{"n_layer": 9, "d_model": 640, "n_head": 8, "n_kv_head": 8, "head_dim": 64, "d_mlp": 2560, "vocab_size": 32000, "activation": "gelu", "norm": "rmsnorm", "norm_place": "peri", "norm_eps": 1e-06, "positions": "rope", "rope_base": 10000.0, "rope_fraction": 1.0, "qk_norm": false, "attn_scale": 0.125, "bias": "none", "tie_embeddings": false, "parallel_block": false, "extras": ["capped logits"], "init": "normal", "init_std_qkv": 0.0205, "init_std_o": 0.00483, "init_std_up": 0.0205, "init_std_down": 0.00483, "init_out_by_depth": true, "optimizer": "muon_variant", "lr": 0.00917, "lr_mult_qkv": 0.4, "lr_mult_o": 3.0, "lr_mult_down": 1.5, "beta1": 0.95, "lr_head": 0.00789, "grad_clip": 2.0, "warmup_steps": 200, "schedule": "wsd", "decay_fraction": 1.0, "decay_shape": "linear", "final_lr_fraction": 0.0, "batch_tokens": 262144, "seq_len": 512, "doc_mask": true, "train_tokens": 1606000000, "steps": 6127, "dataset": "wikipedia_en"}
Each number is 128 + 24 x the weight over its row's rms, rounded and kept within 0 to 255. Layers, rows and columns count from 0. Numbers have three digits each. The size before them is the row's rms in percent of the matrix's.

# up: layer 3 MLP up, 2560x640, rms 0.0781, rows 1146-1198, columns 256-383
# down: layer 3 MLP down (transposed), 2560x640, rms 0.0592, rows 1146-1197, columns 256-383
up1146 097:142062148116144110111131135129146127159089108082140135128158138092197087062145126110111094108135112118158139135163143121153151125118133112122115128115190085170149101164148153110129139119126113091150152116118140175082091135103107141103086140071127156098094109137132095096147155112129149124133159129096163127090146084134118135118158133122123118123135131153152121149113160135138153135119
down1146 107:090119128119148081154090114138139165128094105131110133117147164149130134142138105122097146133150082093159123088124123169182153193134140117123108084126102140166086148182120146103131117115166122135131159145083122088125105111139138180104135150112132111127174116108124137065118138117158123101106123148099159145131134157151108120171149110113092114116112103135119112164111110134128132080099
up1147 098:131174127115143130158082145147143096153116126108133113105161129130149107108141102162131135139146101138090128105109159159117116144090161099113135115126141109155171103115132180123109158131119098171149138065082149142120128114101132100139090135170117153082132161135083085145141135170094131123132108119161168152113127131107166109108134115125109116183130116080127117121156128113091146117155
down1147 089:158151119133105141139091093144163181083113137154131133143175130157143142107142180102134113135162135150137147165113126119156107117100109103065122121113077106089134140112097126134130116139154130118143096132147120119087156083109123127137110141139127112154139146112134121098174153105159131118107101116106155135108158143137138127124162117141159196127131167108188160166141138155113141083162
up1148 109:109130132102159139117120133164156110143114088153115110148150093158122137193101130111131141122171105168151126146128073190106092139129114120129168139098115110113137090083119146166114138140123128125127095102136095144097101122135138139120086155137130162098110108117136117112145102158147179089109132111109137099186145112171104145180172133125158113165107147091148140107106077113090140134165
down1148 109:150121082130171108115119087163165126188119132080177112156115113131137160166128120159151140128093118115111146137148162130142121145110141118149153138136092130097149118107146134148085136140126133156117099164159131136089164134135142132209153137150110133117120100137140097167117141122099130147096122116108132130128178158157138145158126129149194127149125085087154128111148128148167148129136
up1149 102:155133134145120137054174127123157109121115132166121082137151196119132127089133115138127166153082110108133116191158131159139151115113149145086128159157093079156113121160119115116127153164100105081131161141113145138105142104146144148133140137141136142156132128111165119131151166138183144128121133142103117131136144111127123161111116084139118114137141160082188077125131126126174103164091
down1149 101:108111109151099121135089176115117063118153103119144114113152083121118164146119127148111121076109166115134125126170106101124160103129131128165114121171091129147113083176106132119089123132113110143115178149123143129117100154143123104131130133127189165126124124131100140136113134154146119082103119106121088171118191147162159122105126093151172163148126127117095158099124155156111120111117
up1150 109:070117104151119122130104098158126147116149075154173163127162137106140117192137177137139141092144143087160123125123173140125097109139131162121122124143178091118169101078130156106123106128150129150077139114110158125098128163135122162143101106104105115088152133109177170144109166103151107153122162103117100163107121195097155139178114152110151123109153151076137143091151136124138165118153
down1150 107:110138103129162131110143079168136124078119094101137118134103146145155105124144139100133124107128097121079109122100112115144115102117123085158130114114114164113172133105155102148126119138115154145078106194140114183116075107074152130141139118095130117107114124108122132141078105113140145162126114130162145102119119150152130137153113120140129061136134140102116130127132138106120148116162
up1151 113:153099111132141137134126171113124128148160096137124138162147166146173112123171115158117087129161144129189125098104172145139122130123118113164087140151109176129132120097157137145134140107127124131150139154119143146121120147136161116121147151142134102108102103126139108122124110142158140146136123090164130133105140104133089140075129118158122116163138197123178155108137115161129135163135
down1151 105:105125124100152146115143149104176138113164091109125118139132136163139140150106117127101156127130121123099154138130155161138118140063125076124160127147106128148112092072186144123133104070166136109148108104137172123169125115113119115148132169143136131087116134130138140096142162144140159143115126125081124142117150109117149120149149141079094119133125131127180141149132145129161122124142
up1152 097:133102084141147127131096139125115116119154155151121093097166146121114127093127104186115140112091137085056132162121141111134153102175099146124129089116120134155105153165140115141133133113130140109156127163115139098094150115128085140146114136118131147137112120167140127163166130145167136114101142124115144135148123099150138138149106114115106170091142150125133118198099145122177121103132
down1152 100:109162144106108126148097136154137114124128136136132122135141082085107086126136130168144120140104094146143171158114142153113111088098128114147141127126114114121121146149105128159143148158117115141154101156146127113132106113120155106169145146122083117122141081131123131125155147111121108109124153157150150102136119069116143133101101142152159109174135126112087118128095139116098147114118
up1153 087:089127109153121101129142143117142133129126143114125142165184146147089139097123139103148036169088147151138113121129132196113155153142141146094115145104145150159167131093129185156081132113068119152139096130147094130127163098109100102143120142073189157143116151133131151099110139166125103086097083097113129118170125105160129112119097149137093128164130134111152127101127125079123094127158
down1153 091:143133128152157128078103127096152088127088137127140110094094139146120129140137146096113111122128099138169155127101145106137133118128116091148092119140162117148113102145130101151189126120134132162112113160104142144142081163156159130114098115093084139141151134114143119104160122128163128115146100119124101164100131141123110120116140131114110139152086148115073102150126129129120144121121
up1154 095:155114135096162142090123134143135176112126127123145133126187120122149133165140118130157133130129117133165136141102123098130153150149113172116134123150120128154189142133129163093133109124167169142085137126121130101121094115159118106174150126129118106103134170108116116163118162139153165112150124121121126112133162074143136139107132128140120099099087127117167123146120118101099131138105
down1154 096:190095155120163148113114171157113116142186138094122110149122143081145143157120130163150177134105140149118118123106101157129138105135147096126101141169143160094139157105120114117157096153078105162118141090168155132086111111089150160167106104084087111105120085131131130137119125120120068180138128146174140104123084126188087130156140156153132118178136139112130110137163120134140117096118
up1155 107:138141113160112119136146135084140118130101158151120118179158156091134127099130110148127094168155117106064141112185116131087110166124104139167137136134097134109112140089125124125125158131109095130136133106106184124130096137131128141108110096120095122146107160114146090122144114154117107136102159108142174146173121135109174132118091153129095106090138112147095182153162138118157112119138
down1155 103:079126116149142114147142109131160099110123143143136139126137083135117129145131131171115160163127130106119104161153145136159125142096134134133135135129138103168124143096127097102142186145182159182057125083112144123136101134122155128143132140151191114139181088142163105095112133129149172146129125120137130116107132083136077096090167138124128122091145136149099107117147117117102106155113
up1156 096:137103140151175097100121145118131163104132118147173133130163122096102135108116119140141139125111142119144164133105119141155138085108115143131117116120149131071087147083128150161134142125111126127114155138131122100109141139127151130155164149155141138099119076133153129125100158111141134159122114110136126094106137122123115124153116136106063137111117129125093172133102170157105130106134
down1156 109:126147119119126135116101120114167159155151115146150156117181156140123151123130199158113103120121125173144128133123132111143138103147113160156099137124107123142055092100118135124133130087141120130161124143101126121143156127139160128166169104158127132118178068142151140185141167125135101096121110120151092148155125150117151151103137145130186082154102128103098134140130091114092139146115
up1157 103:050129136130186129132088119113124132151176145121102095145159120132196143136095121177114177115110102135153126091102191127143109161086154114101110099147119131117155127086161129169138102116140124138103173158127102102155134150122152120098178108162151123183114148139141133127109130144133130157109104102100136114128114123115149075143120144127132120134148135149128127151111097145143112098150
down1157 105:147093105142124121128133155115135088128149166123146156105182167136149153153191064102135153108133140133118158157164124174133117095131150142075123190137142106146148126110117126128146114086096103108111127130147130100113125116120118124135145136139134070116154107103149073150127123146099128147121169114142116156125108144114146105090124141115127098129146143125122114137117139133170118123123
up1158 101:105111113113097148142121095121148127136134117090131124122149144146106139141120144116106162137186181120105107101107107162108150131136112114110118145140097108153159103120117116176143113156127077156114147142165142169114146159062095136142102165100135146138143142132172145150137104134162091118125125166106109108155152118122149159123118113128173103132126117110094172145154124105103146156119
down1158 099:142114135178125149157113125127153113133081073138133131153134164105122113127143057116158107150155117189151105133144136141144142115132117100106110126103137114150112105095110154153128089173119101151143164114139063077142147131102155138131110088094117085107138097152124091131147133102117097192170126124140124137140142073141099122094179170150111109150098122149126122149141133140099104141129
up1159 091:121118117144114124111101148098098158136143142115146135116142078144159110130112133117140105103147167161116095132140080137146113114107080155157127193119142121062142128126201138139138169172130153108129168107149170113138115122143142168102113132133166137117159180133093172131103136108182143130124113116162160107108143155163144151156121155163158125103113120164110123126132111147127112092105
down1159 092:144112140112186142146174162109138131135115134148158127108154143063158115119119129133143109152141138131129118114148110163135102163160155091101159121113095175151135182119108139120172132086121109119084127149159079098139166096130105123103183122100131130167130117149145078102141152113119104104088118121132118094130154107143132159138140131134092137126134182119104127115141147104153131162114
up1160 094:113115125124110143154132109095148120130099145103151176117130136177123124119157136102117106108142172110117145090142131145131110101143144114159103163091089166093094123137135093146141114163120127126092132070207148106149132155133114107127088100132110162117134121121139133072136100168127160125213142115081117135110135115101141144083133133168158096156105104133114125124116136135111119131120
down1160 080:102135097196126127078132131146117115100123168106123133136173131091110123094095160121094183097123143117147200145151135157141144107104132138125111106131140132102130151107163173098140124073117126162136099139114107142133143129172113120121187095121146121132147155084137161154105130111160081133059080090161083128132144148150098090136126086128117158098112126129154087196140108150118102102123
up1161 111:117145088167136140158176140096112143085120147143116123022145129118139140136119164068136150102127114173117113125142107131111144123141131122085118140126126149144164097161134135156137138088110135108145128119128104148109153107144172116119159108128119126169117131125094126134163164148121163130125141105148138099119115138165102121120138141103136135115117141121151118152118114115120172125138
down1161 102:127189083084121128081105160154144185140141132097106168103106106127100111155103126115166098138085148116141097110119149074137177089074108155088150076105119122137134148110137077163110137124160144122148102116093126115113138096098091150125111104136112129131132123102097153160190140107083107090143126094140094141124143126109130116153136154114135098100181153092114099103126139133143120146136
up1162 106:116128122084095144162159128103137160111057070130133119116167105107117166103127120102126110153101114159131103157121113157120105163145098107163121135155152096159084102121161133133127093133132144137113085119140059153099138182113087147114112117131141139092107117115107135145147097108126092122111135122123153142102117114132141140127105155124173102128081126113094113155096139139168143118111
down1162 099:136085112090126160127131092135118111126144123123088098124136122151150154106133112120093167147112097162132075126094146145128120102126131125081171140123125121133117087139191130140204092145096123149138077123148149133171106110148154079104122117136081126128123101104133157130101163089126093083112117062171141141166118114113099114179079093118146116111140144132111086102116128146121165133150
up1163 109:123103142139115134121157131152182165075097136132149160146145120124138183106112166105092157038104132120125128133124121149155141125124114098177110151155139098098144097158108161142165103133165121143114108133102111120089115131117103126118151107166170147134119106170105138120111134134115132151139128169184132142123163126183107153123092065177158155126118085138116114167109121151109096166164
down1163 115:118128131125159137121154121103156133157075159114091134090192136128166129151131144114044111155129110133130167111131092105110117140132151119179078106116154074106109128136149149126102080149086100131173106142119147109147124149105149131169101125157134174134121127160119151100099154089126112112172121068099166157155103143143101149165121112118122165140143102137079132154091116156125125102093
up1164 093:100089160107145085128121170089122126114156125131114150120090110127056167052121132118157154143079129146150112125152119118112126154132114111111113141121109141103096108108122167089122146141112137164139103147097109126122128115136164131112124100137163113135156122067082083176157129162160076120130132141139144110149121137128155155139099100138170144143093135122140119148182123121151121153158
down1164 104:130097070106140123125104139133145108126106104115181157116072085091164111120132151179173120125153153140099174127131105134108144121116153105122120104128116171162131133134106141092161121156165101167124116126142122119114150136118125109104122124098124133116171131129110128102142156107165154104133111121127117152158110121127193132150158146089096128168093131174125118117124121111110140111105
up1165 093:135089154138139116122121150166119134136125136104165117135109178167128081146159137140102106109095169154106117074120086127085085122102156133131126135131091150123146130114107142128158132147121154097130094143153111124126130141094168111129145173096127155138134150148137121174095162109163130104157115165128079102098140133144126128154130117140087136060119099129150138105122168140126132152095
down1165 100:105137115157126100147151152100141102143168146100121115121140124140145192123111087121157137126121110117128122119112131117094130089197132141124111118098088139115112127118164159179110124116150149170143135105100112119157120104109098138147185114134138146084144102117137158131149084143105094149130148117111125156140143112174072118162105128083140126141159090093110116187117147168160122112128
up1166 097:117133151105097140097124148154155093169123112101168096115117149158127105090147094128100133082142129099131160103131165122136124156152105134106159101111138130146117144130104144104135105147117136079121150103125124191102113134102140132115106135100103155089155156129134136145129136060145116135117112190134160091134152171152094132146136100120157113120154096097146151071115099137157135107109
down1166 102:103138097145122129191128141129106090150110111134155092132151079164129091101146080143164141114100132095179086131130105125106106158182154127123108143103104123147077175123101135193131157123136081109148087134073116171094114095127155150139141130156152133136135102102137118138138151123070135098148134138141106102173121117113128141190089132161171089135146135084112096075105111109130139128091
up1167 105:178132123124146172090139122101132105140120098164157139107152141129150121119150137091109109122125127159143136129116143101140154144089148139120147059144129163140132100151147162095127128155158122125133108139121137137146141102155145128157098116156137094131121185125119119101091149118099094154141107136114153137165137116126126137104129148110130147089124114142123087107138132151123115156129
down1167 103:126123093133146128131098111105079211150138152150147137116135166097151123129142127150088117122114179099141114155120104129124158127083174156130106131125102169129102096116133083130083141129131122155153118140148150175163154070120115196125117129098140130121110117064186127122109113156117184139101125125101137130131109152084105130157164151114117184090108109139155099097111155160096097115116
up1168 111:110100127114116074132105131162151128144134138095161097114117128144075162102129142124117124112128148149108144103140134105109112124158161126119145086124116109153127140126144135125127127148135133116107126124144132150111131133123092112156177131154123124140150104127134103102152116108101158158120179085156111130106113147143156128139178151111108177164122139119150137161146133127163110140125
down1168 101:173127093123141176116115110119135117155119151107126127130163130124097176155156115177177121136109098129121130130153114105096137138147158150123174129136115109144109132179109124108143132087152131123117113180133114123147124151134146074075123097091136129128094145098127118127142107093145191154128125128138129124093105148173149139122136129144159100136145113110135113089155091183163147106142
up1169 094:120124105136107153132158117154092122112169120073151114119129146114152156095123153118087085105157129167126113110133132160126093132158050132127096166168149095105136092115115119121102138144133157118126144136150087128122171105156067134129076164119092151178154106083100084101138131149103133134141139150152140147134125115140147120161144128100103149129098121158136138134127137172139120081145
down1169 099:118182105127102123139104103116121100147149126114130082082063136155113054124096111141146187151134029172139133104146174105124165140087157146078103135137104208163156143126156108156131105155108097133126113112135110109096112151136148141165114115128174113115112093145119155138119122102065139123134156102104124093116106108125128151145101146117115120160118114122091100163108123095143119105189
up1170 080:109174197124106078120171120118158158114131106154145109153097141074142160148118112133125116141086129138128120150178098116121119076105134139173141168131145128089140123124168137149121126148122104139123123122135158119104078101113157174113175123139100162184119165090126134123180128114096094145151142168140162144125159118164100118121101127106135106127127110106112107106113117126128121166151
down1170 054:096125087137122160120119147179125139173117152118097128073166132141123133105134134113120142123112141129133148153150137118117127133126113124123123101108108138115159143113142091128174155116145123154096105153083144152157220105140118113112147125114174148134140107161132109133117156140131114067129151067106106139090087131123112168137160134151142130134110167151165135117089140132123118108151
up1171 096:194144135141117138103144100153103122109099144158119113129115110108098119139147120146070145085134156193136104147138124102140102116141110120114148137129103085136141114158139136123128096076121229113133164135087145133103104129151073196142147123126157122152141134106157115115123133139114159165124149123106106118131142064135120101126141143090135139085126134149134139097142141100114181126134
down1171 064:129147124132114134132146153112089106116123135145121129109110106114127094138118151142137127151126154089155126122150105165123144126116125150142138150105083140131140123122121122175192159088125110141118115105107157075128193125148143126134137168119186124124122137156091139116108132117149093127147157091133129111116104142146164085101140101157133135152115116142120176130117158096103137102154
up1172 095:153148159106114133143181089117093136135134160083060126134143109159126107119120151166131133118113118116088110140115111142142139111101143153167141156148115076095127104129103134145169132149163088106099110113170145132135108122153151123114169125128115136138152145102110138120121115090131111156099164148105127134144147148144101176105161139134139114126128158114162120126124144159150138113150
down1172 101:119148144113151140114178100108099131105134117140109112143160128120146131100143145132111127091120131087104105123128161095130114120119147124134144142117093089154156121153129136103090087122102155137100163102125133108161084109100155161111112112144106097098074130114129104102164086142118143121139155146148130128134116106151117083150127142118137132137120137127099133092143162095132140136114
up1173 093:118080116115114109135109130077124115159120115124087161148140125130153106125139076090144138126131154150129079167111107146108121158179166163130155108125133139121127147091126113113148094134127141136114144155131136146096105128154125123198135153122119115154159147108146157109103112164146136097165168141142128106113088125121139139137105155081118153164140109133153149137136111173095143125140
down1173 072:138139141094149099092131115114142146094119147171169136123120132119167147160164089155149154135140126129171109141113143137092124114098139124136142171092140130143173154140141154080081143131094134123140088105113118106149118097161089120134106119144174147125129109149113092132116117150123159103132138172156125143129132143124139112139141111130152114137135162114155123148127082119081141152141
up1174 089:143121094119080174153076148125117166137130107138130136101105128106112169131156154161096120125146091178117172130127122132147143115105123121101148120170125130127096125124131120123141140126142138155140136103125104107058083147131118141132110074127165124100124109103120115120131113137154123135123090086163171082143109113103134136145160129146123131105140163103149103118114098113200132134150
down1174 106:167139180109129136113136167149164123125115135139123107117114100129107124107142073102135158166154147124173128166099111152116134105120104154118111116133128134109148139144139108135151116150118153123189108150128120140152115097108077109162122128127123187145191156152132086110122156149132168116136123093100150147112055137117098173132106132140149139143128118134094149150100142113129125157131
up1175 112:129098177122092151133102145114107126159110141123105097143106103140150168096110126162154118113116152133147117131136125122159156146143157130114179096116149123127136164140159116100142147125134120120103105145125127153103076086126141185161143149129110169136108113135136101141159133147128137162130165150182145122164127139145120118141150133133133130131106086126144134114170150102106127132106
down1175 110:109096106142142100178109151147123106144156151131137083129149084145190125122126185134141107142125088143106130100115103147160104148104131163130130105121148120088156145163151164156120106175165087117127138152180151140078120125104113118180140090116146147109125133114128098129166152131128119152117109108136122144145153135150098084072114091118127137092151102121130126115153124159117160108078
up1176 113:112133128113153183148113142151074123164080164132114111147184095085124163083186144201103146145145081099130155114107145148094191148123134157121128107153095100083129165154105140107131165140152165107107130082101132137111159109107132152078112140144114143144146154128144150110146088174110118094106125107130122119147099151106129119170102142106110142150127122135111115125146153080180118191113
down1176 108:180139151100127136150165131122097098128105194119148136128123108102104134126133134131097152139120137117113150098129163150115118146127120161114142123125116132146151132122116139124109174153134127098115134134133125109117149108153099127100110101107109130138127142106144176090154137127121211098132203151137135132095113145156138170110141115102133148129138125088132133154127105117172111156116
up1177 098:128166138139120131095135111093115091135137185118128147120113087193097162122135115129118118163134113136149117158129155164124103134127146079150121130123132112111140178169133145164100110149154131118133079135109088132112144142113180124137103123128106137126133110080079088131101105171155091093136087113152165131134122150138136098137131083110106120103133116140095090138126080142103153085142
down1177 100:104136115110090158186150112135077159129168159111153137140118084099150107122104166096103156097141123113141120144120121131109133087118146147122099128115137144127143145172129167156130114153141095145144112136096108099119139139110128138118152133128138127132163131152097099123132101127128099123108128171115130104094124143122106116148121152106118147157144126144112119106137069079083157130148
up1178 118:134122106104112138108173120117113140122106116138140092080112100164120121117161092090141121131110138108101158140122142091127149149095120122125104135097154119130157100122137161079124146105145162114169111113153160117159123131143145108103103128151144140114129138127131154132142124126102143156132132083119164130110130161072141127129133092123153109142128158119175119144143130083119123144139
down1178 099:123142094150125175124110111153112175143094163063128106094140119168138116149155108120135110108174120100127124127118157148101138122168147125096119088094120134149166138113123095111104174083143143123143117152145135111117123101116111138131120120132115146073096102140130143108099129137135142135136164121159103120143119122126132111142135127184146112122150112088151163158129189143110146104137
up1179 089:123096135139168106115157144124114132099167156101103129136114111107104126111096120172162150119098161112127145133122105147158140126185130136089166166141114141136104113124092161124125141143107172111130167093137091134090109126121083108104093104143121116139123155119115130109108124133174126095146094047151125095163153143128125136081131142130144097162145157139133128095142058071124124121101
down1179 093:131114114142091153113094141111117150138119098118157137108185154148134130179150159149112110113127106109124151116119182076125072106098139114116141107112108136126116133135105089172136111099151133183117120136105117148207164165152136098119126115131197106090144116147125132170177093101082167121095148144069110155135108102122147135120140094119177108107138080102105116174116145134146121121112
up1180 107:114139084121129127136174118155137125106115113118128146072121130114157135143136135128170057128141103128107126154207084170114114133143109194158167162115108094061132129126131095105174098128145114094142140122169126141123129158123058113125108141148146141117125088135117117127101116153136152129114125092145133125116124127114110106162121140141128133106120119108148103129101120129148106087153
down1180 106:127153113120180141158114102135113146121145111146145125117078138099171138116141143154100135127103111084127127121134110127110149128095161127153067156189123116124127133127125140169110143110172139098148121116128120152114122114165106137135112111092140133119181155121124115144141111108112090115120108117100107139168164115137100158111152130129085122119143146152100163167131156138099100134104
up1181 084:134147113131116068140129147095115124151110105148156117124098099085127129143134122152112145134135143115123131092101127133135158132138107123147151107122156145054190179126106128162153138130124120123134098100142124111111166110093126166132122128105104148100137137166122184074179157130113116137109088157162164103109143113160144142112140127175104181124126099094147102068128107166191170131165
down1181 100:089199138108142132136085108103118124148125119127114125112135151112114132110133133174105135098110115150160112140133117135131104118122121116100151128152120142123123111133177133142095163089114098094104155124174131114105153158185110120147090119110111085156135150154142158129139095136178156116143139159099138159132141083111120087132109151104103096146115133149105156132144095110129121080124
up1182 101:121126122115122096168108090135139111145103117180136091103138116129136121129139122144158103136140150085135115168075158104108113128155117088147159142112100115117149145104123133145140114122110131136111122054129146143096132071130137132124145128123127153132096138117114119137161130117166174171151105146117137096127138160136157113142121138090096127126103138166148131167138119117135153126112
down1182 099:131114098142128094123108120153114148089113137169083113089132111123078111141117107133158131136132115157163116164153117113167154098132086110099154146176126104131139124153158136119127124109157114134124104086145102101130128145108111110147129148122145117132138123101164112116141093104131205133156135123142159076150118136113119125091112126127094154103130173152145148125097101138142117106134
up1183 112:110095111129139152104133131137106148144103164154146181152127117130120118096159108093121126144128090160165105144153186127104136163101114176130121116130107150125141114144111117114139129117070120097174151142138121119151134130165104141140118089148119102171122172144130126134118119109151108128156065137164119119118122135132122114124115159121135101126092089121141124132131130111081122123118
down1183 105:124136141185155104102104114150114104171134097106154124149116132141129147116137163110110140146103131169135127132104068096149154122099133155128130108160093121120116132149153120156089089137159146152142152101127132175115122160148091162165100100170128137116092134092154139127134141168123113124167137163136110112154148102126114159178149146160132173139122090138186144126139120110122092137109
up1184 086:155120112101147135124139190159127094143133102114105135067114130145122117116121115142124102110172104134142142130133121133143177095143114090124171124140177132135113127110169117129101121149114122130135131167149142134132117153152121122100132091140132116136135139122143149146125142129125109125110198123099098124138140095150135153146135127130122153131130157127125091115159106125115120114155
down1184 071:121077112136115124110128124145151137117114133139103127100161128119103152122110160150155146119092131174096135104141162104121126100126149141127129126142113136132097146166150105138104140069100135119150121165135119137135149097109118139098138137139193154131140158114140101126129163136162128125124148117178142121135126110147141097120109106152130147103051105152127158106123170122123089136150
up1185 102:126110109135101157131096125142126134153165126139138138120146145156104142126145114165126154101107166131086160081129117162110111147151140117114137107096120093091106112115154098112126154114098162137146143095167123164112104062140164123140131128126092090149109160136094149102078107097116119095160161147122132145171145125135090122131147135111167118160113147138153155096143142116155160114148
down1185 106:126167177120139142100133117083155141134102130120160114098133120117113127116102103069096168096140133148177107114171139133152143141156104082112146092132137134135094122130148112108116105152109084129109115156158150075135133187138118132141128138127101178134152136107130164121113126113120120153133146115112100135109109143078130141120176140159124147157133127145122134165123106135132134147147
up1186 078:127127140082118124098127131149141148154123133113129068114161172111093138127107128149125116138145169127135054134118152076091136131144130136111167177132149113148096120145129133144104106112118149176119096098176135178130142145162104126122124109095115112161115153173126175162113112138182165096122099145106104114104127124188110137128123095161142145114120116108112113137111158131124134142115
down1186 088:094106107087107122126095107146140126081141132144155132131112110147126105153123122086158140097092114114126144095126122110144138136139096080135112120123061126133144186108151126159138122138114135082124116107122117149112190120126109172099131140125157148105140096126156082120081121102098127108133132067140143109153123137121169105161104123109176160162129092121140124092139143107135173125117
up1187 090:120129127130116105130127156119095113113103117090120154145147161130147134111154097140109095169125116162115114164084184063135083103144119111165140125135138138092132061114156125168140147116095136079152132097100119132108144096184128110094112098149130091124103152140129152120108158136120154083139129127143167116106175089120106135159169140122143156101118093124130151097113124121136134094118
down1187 088:165165067125138140144111062144113113140149152087149128106116097117139154131147148119140102133138124135153107140115156119149141088126151160092127132120149170124141078108127136127117122088173126114118101146147133152139112116110135107128122167144117129100116119155127115178117131115161086110125167146145137093095169124149112151144120113099147148114108149158158137168138118120162120177098
up1188 098:133125183117109142133117105157113155153097136082152137123141091185118136132122106090131155085111180102130082153094134104111143141118147126178128104133116151168144130144077102109113138140122164118130132114118163124106099127102118185126148146102098151091158114135129146136103155121163150088145118162136154117056059155138133106058098138138126095159133124070134106124120129182149093150113
down1188 101:084115182165125124147115089152149103129110143084114133160137123136112109061117158099135147110129119083132119169154129105129153123107131151093112143155110138158160107142072114152108089081142119193129102159119099161122135127119163129131181116117079118139115103088114146120102081126142168131126127116122181122121129116121116128172131122105129143083118147179111141104131190158123127133096
up1189 098:087122149083145139103137132132149118153132111111115097104113122131130113141117118158126125110123116099147110164161117135134119145149145091125123109124183117164105064169146118118113150115139139080161086117143141152108133126114160119090089102155119099128084107132166160124126146137139149138135157126121101104136140115143143114137137120082078216123166149138155120116127150173090145119155
down1189 057:121149094151133171144118128156107131081143155144085130093138136146120134153131161143145139111084147120144147091117119130122121126098103118116133137122110109090140153101149113077121098178117130120115114128112103087133133129130120147131160062097138102151114089156134143138140134107150124094139130086093107175100129142100133147090149095185133118109083093140135131102125164104143112110119
up1190 107:143143152123157116133136140141162093136141129127100120135153115145123105069132119124162141100152149156107117122113103140090134110139154097098169122173185141151157122129122113060179132109125088125109109140167120164139145095106133158128153149179120149149133145123156129159134118128138150123151102082104164140183141096110109103159155115122112154200184101125092120157145111134130146145111
down1190 100:099124134103133169113161129125134149087095146145107128153140093101115096135137099167187125131180125117131124134131138145123095150097106099149128109133139140117151083126152147172157171124088137110121083132121104124138141110131156176129140142088115089143173202188148161125110108146083102077155090173126110150135125109100121126132137135155096102127167151166147127106159157112152107097159
up1191 104:133077131105085137162143142127147153140098128149149096136098128133138147135158132128118122131128123092139138127112136114100112162106140126123108106134162118137158096149126143148136121105139123113124149140152108168115204136163121107152120109117127129159091094108115153157134100177139102126118131139076128149134153127149149127088081140123149112205144085119122155130142140135089146126100
down1191 105:133142144123126125114150112138152127153153111137120152126126123123125132105113154140134152172163128108089125106095142121142156105144120121117105117142165106139138199135156130143146125146156139144117115187096129156122058124094094113143140127089125144149153150122137105141126131129113105133128093139105155108142079136164106101103150116130137097117130127129159120106145133140131129140140
up1192 103:117135113154103135118153150084139143119144081162103170136133144104157212120138138128120118150113129140156134087141114134137126125093150127158194128151134113106115147113135131149140186153127118109119078106123158093127125130176156196164115113158116154119121131100159132145135123122173098120090146136158138100122140137191080102142106121134114147144165082112149152139132117102108120139148
down1192 102:118096103149116149142106142150140103151102111165133107083117135133122151095157143152133148135101101126099119125125112158118142133100134149143156118118110108114097108132140116169119107126121124090155156154109097069106104150141090070111125127121175174116117111122142132118131122153188141084106108118144129153103127105098116111129159097129182147068097125124129107121091088171116145125145
up1193 096:100115135150133126104114113137116093095109152160114106118093104171158145149159164154145141160118159143110089117123141152101060116148132138118124119159139122134172123120092146141124086140134133066097123125119098133140145072150123118118110084118120159113152079102127151121152104168111116133096105172131072090141119130116119107117148111135107106153173131133141114126178165138150137137134
down1193 104:125139092105122075144134124101148142158109106127158095116132134127146144112136102151134128118118117116149146157122148068125117149154146115106140136129158116171134132134157145121150129165135121126131150121149079139093103174125159179176116110149128145084179128110118071139134131131110168122121109129183135115122124142146071123128122109197172135125109132130070129160156127095116083139140
up1194 106:106157151100123147159122129140109129126109125119145119168127164126099136116102179163116165127149128154170164164131125149131131119141121138167115178133106120097126097148180131078144159097104102143085151104118136124142136127105140174130072120124125119150113158094149125125121104124105130148096098126126132144114143111116134110145106106123104083114151142147146102116104143113141111150143
down1194 103:134119136135122074107078134126149144160181116101120093132127140118138153148122167126109150116145138120150175120126142159151122140088120135125144036169124142124101147161155074139146097123117090113122136138154129120134124119115099123124112126187150172160122126085130153130170120158157126149128146148138154119124111159114131116126096177120146102116106169148114089090122133118138169150130
up1195 099:163153142112103059121156121149101147130141120119135156139137146137118142128096098091109128109142130129124132098151099136204187087151127147165150114117164119131156119148108129105104087127149123122120105152146161121142146115125131113123109144140132117110106173130102181169115100119107125169130133116121120101073151131115132139109120140150148148137098158115122111111143130129096103106135
down1195 096:157126154112142175096148158159141152116119137159123136136137156093131123149120138134134180152106161175135096128170107126159104085099127113141156103129164125153091140135140110159140088151112128127134127106129149141149145149113140099131098129106102097156134155130114111142150155141117140127172162136111134164116116141152110114153153127121152132111091148106115127131156151135097093144098
up1196 089:128098184153125113139126153156128146141127128123134114133138103129130118119118145124119134119142125113136105139128128175111126098129149129097130091120178126108189114162107131150115142106107107138162108127142104123113135136098086163131143132110128113117099071119105136149102070117188138180105117134069141150117118160116102112110169139116107161156127102106138133154148096143094126121109
down1196 093:152126132134139124155089138162113098113174111126128127112139126118072159142135155148116122127094168146167191138079174069131132139138121146132114152158098122161129115091163139086092149144169126143136149110143136137122107086104155142126107152167155129109137144165124144130130164120107137121115156084154146149137156083127111116134117111112157130119092112114136133142141138128193114144141
up1197 096:153126115106114123105094115125156168120148155124108145136139120138131142156159115115132074096100126080124113139088134144136162139121145097148114161124137120107157091089133119155122143151093122122137155081134099181140148116095149152150137100121109108134150123110173137160144146132097108097109080121118131115138119127099116083068167151164125101122115149146132185114160159177153140143124
down1197 097:127106065143154115151097122116088174109182101155124146126143139126126095118138137093112139132118123104133124146111145123114149107116082092090142134146131164111134179124115133116105125113132103114149142086134145105112097154160119099100146149139083168136085141131134105097141126123088117127121072100110125130137152155086153152161110116091147146118142152126084117139105104164095152120151
up1198 092:127133146166161139127149134130174130115105119135148145152101145113111116138142184080067085117141125114113146083134186098114133094166106164147140125115111114108133063118144093168141129104116109101173095150111143120133129125128159160091181119135153103090112127114161150156127144167121145165098125157169099139115145151101133102146121154188144167133143121139134135100144093154152112097116